From a checkpoint of a small transformer trained on Wikipedia.
Size: 14 layers, 2 heads of 64 (1 for keys and values), vocabulary 8192.
Training: a variant of Adam for these matrices, 157M tokens.
Each number is 128 + 24 x the weight over its row's rms, rounded and kept within 0 to 255. Layers, rows and columns count from 0. The size above them is the row's rms in percent of the matrix's.

# layer 6 MLP up, 256x96, rms 0.108, rows 64-68, columns 0-95
size [116  96 103 101  99]
[[ 96  96 142 158 141 145 122 145 112 147 157 107 107 116 130 114 153 132  96  98 121 100 148 158 103  91 185 153 158 124  94  93 113 128 138 133 151 150 111 102 147 135 148 129 125  84 150 156 133 106 114 149  85 131 118 127 120 103 118 126 114 151 143 132 179 184 139 153 170 142 126 103 107 126 103 130 142  94 146 118 136 113 146 115 108 168  91 127 112  89 124  89 143 115 138 191]
 [123 101 114  93 130 125 131 107 128 147 110 118 166  84 171 126 115 123 144 128 121 150 116 118 141 150 133 101 164 145 129 128 161 113 131 107 134  95 126 109 130 139 121 149 125 116 133 136 167 156 116 112  68 156 126 174 145 150 137 167 177  86 174 157 132 170 140 169 124 178 131 119 112 147 100 125 153 148 154 134 111 130  96 116  96 139 121  88 173 132 121 100 134 132  98  79]
 [130  85 144 142 126 111 140 133  77 138 112 136 134 133 162 130 136 157 159  97 142 117 124  92 140 108  94 147 104 119 213 138 131 102 125 107  72 112 127 141 145 137 122 100 116 113 159  75 146 116  95  96 124 138 154 193 134 190 124 139 143  96 133  87 142 134 128 114 116 150  94 171  88 142 125 127  99 116 128 131 125 143 110 129 142 139 110 149 136 125 136 134 129 109 120 131]
 [114 111 114 127 189 164  78 130  96 133 138  74 174 110 116 146 142 121 166 108 138 136 121 111 130 136 114 151 135 124 161 104  82 137 129  97 172  74 123 173 169  97 129 136 124 127 140  88 165 116 142 148 158  97 105 137 141 155 138 117 142 105 122 101 133 133  91 104 120 115 139 127 103 175 137 124 125 122 139 135 155 129 109 117 156 122 156 128 138 143 134 123  99 150  93  84]
 [165 130 162 126 157 144 151 117 124 176 106 121 137 138 106  87 139 149 102 120 155 152 155 130 146 143 126 101  84 152 124 158 179  93  71 129 120 112 155 155  89 115 148  75 138 148 112 121 117 151 117 146 156 143 109 108 142 171 134 118 129 105 167 124 116  98 165 167 154 110 114 142 142 102 124 174 128 115 119 123 127 163 131 105  90 139 122 124 142  98  92  94 114 111 121 128]]
# layer 6 MLP down (transposed), 256x96, rms 0.0969, rows 64-68, columns 0-95
size [ 99  94 103 103  97]
[[118 108 150  93  90 135 121 129 120  97 127 157 154 148  96 139 128  97 138 151 121 126 144 123 108 146 139 134 156 123 117 185 173 119 142 143 114 147 141 115 119 181  62 133 133 138 150 144 133 133 160 119 117 108 156 131  68  95 143 108 126 120 115 145  76 115 115 137  90  84 174  96 147 124 157 163 113 172 145 127 122 108 138 132  99 136 134  95  94 151 137 158 141 144 138 146]
 [135 100 123 102  90 185 134 121 139 156 141 144 145  89 167 123 141 130 148 136 109 140 150 154 155 121 208  88 171 112 120 128 120 156 157 147 120 110 145 138 135 128 126 129 136 146 143  98 111 133 143  93 108 161 162 107 143 120 136 138 143  82 126 165 144 145 106 138 115 168 113 134 182 164  69 133 133 166 131 121 119 123 137  76 105 121 129 113 122 145 104 122 142 137 122 111]
 [167 143 143 134 109 158 166 115 111 108  87  80 145 146 170 167 134 129 140 120 125 125 109 118 148 107 136 111  87 118 145 112 121 112 134 161  70 101 138 136 155 146 125 123 154 121 164 101 112 116 159 146 110 133 120 146 120 142 185 141 130  86 139  63 171 114 152  67  91 147  98 149 103 113 138 147 120 120 109 136 136 105 110 162 122 147 121 122 123 140 133 135 119 124  88 117]
 [104 106 126 146  82 117  89  88 162 108 112 165 109 100 118 121 141 140 135 131 111 204 100 112 109 143  78 122  70 132 143 147 114 132 107 142 130 113 117 134  92 137 139 159 115  92 135 132 190 133 124  92 125 157 139 116 158 106 124 131 121 134 168 125 127 103 182 119 109 148  87 154 118  78 154 136 122 145 123 150 127 117 123 101 109 140 136 140  97 113 153 126 123 136 125 110]
 [108 108  72 126 110  99 159 185 143 137 156 121 135 110 135 154 147 127 136 142 114 113 168 133 148 157  99 140 162 127 116 118  83 154 112 123 119 118 146 123 141 129 136 141 145 119 153  91 149  75 133 144 141  71 130 121  58 128 114 102 133 150 123 123  99 138  84 125  86 171 175 164 126 109 113 136 139 133 116 124 123 112 124 147 160 139 130 152 127 133 172 127  87 123 153 136]]
# layer 6 MLP gate, 256x96, rms 0.116, rows 65-68, columns 0-95
size [ 95 110 106  97]
[[ 97 136 112 147 151  96 156 157  77 132  96 120 119 152 144 101 102 147 103  76 155 158 136 141 111 123  78 116 136 103  97 157 180 140 142 112 139 137 153 162 141 126 112 160 125 102 156  95 160 160 126 146 129 156 142 102 137 127 123 114 116 117 151 162  97 134 123 153  97 142 112 125 116 151 196 138 131 140 113 103 111 131 107 142  90 164 108 107 131 137 102 152 114 170 152 125]
 [181 127 118 127 156 119 182  97 157 125 151 131 141 100  50 141 146 159 116 144 134 163 100 150 127 138 138 135 152 140 157 108 111 137 143 142 117 147 129 147 177 102  90 123 152 140 146 147 139 138 169 129 134  99  99 115 131 105 150 159 148  90  87  92 150 153 112 105 146 117 134 131 140 139 131 140 135 101  95 179 155 150 142 131 122  88 141 140 159  98 121  96 121 107 128 151]
 [ 98 158 147 126 110 145 135 102 165 119 163 126 127 151  74  98 143 129 155  94 120 162 121 106 144 149 149 130  84 138 132 128 132 106  95 144 123  94 150 166 127 152 127 158 109 109 128 111 138 114  86  67 120 145 149 162 149 119 107  95 165 119 184 122 155 134 110 119 130 174  98 147 140  98 122 136 106 136 165 132  90 142 156 109 114 141 108 136 154 120 161 121 150  82 138 116]
 [144 138 166 142  95 149 114 122 145 144 149 154 101 166 114  96 136 165 128 128 162 137 107 101 132 132 103 134 117 157  80 118 139 136  91 107 126  89 141 132 104  88 157 116 156 151 144 134 140 122 151 125 153  89  96 175 136 149 127  95 144 154 171  82 109  90 163 109 139 120 129 167 179 111 136 117 106 151 132 157 112 124 135 126 112  88 104 118 111 101  92 108  94 112 149 121]]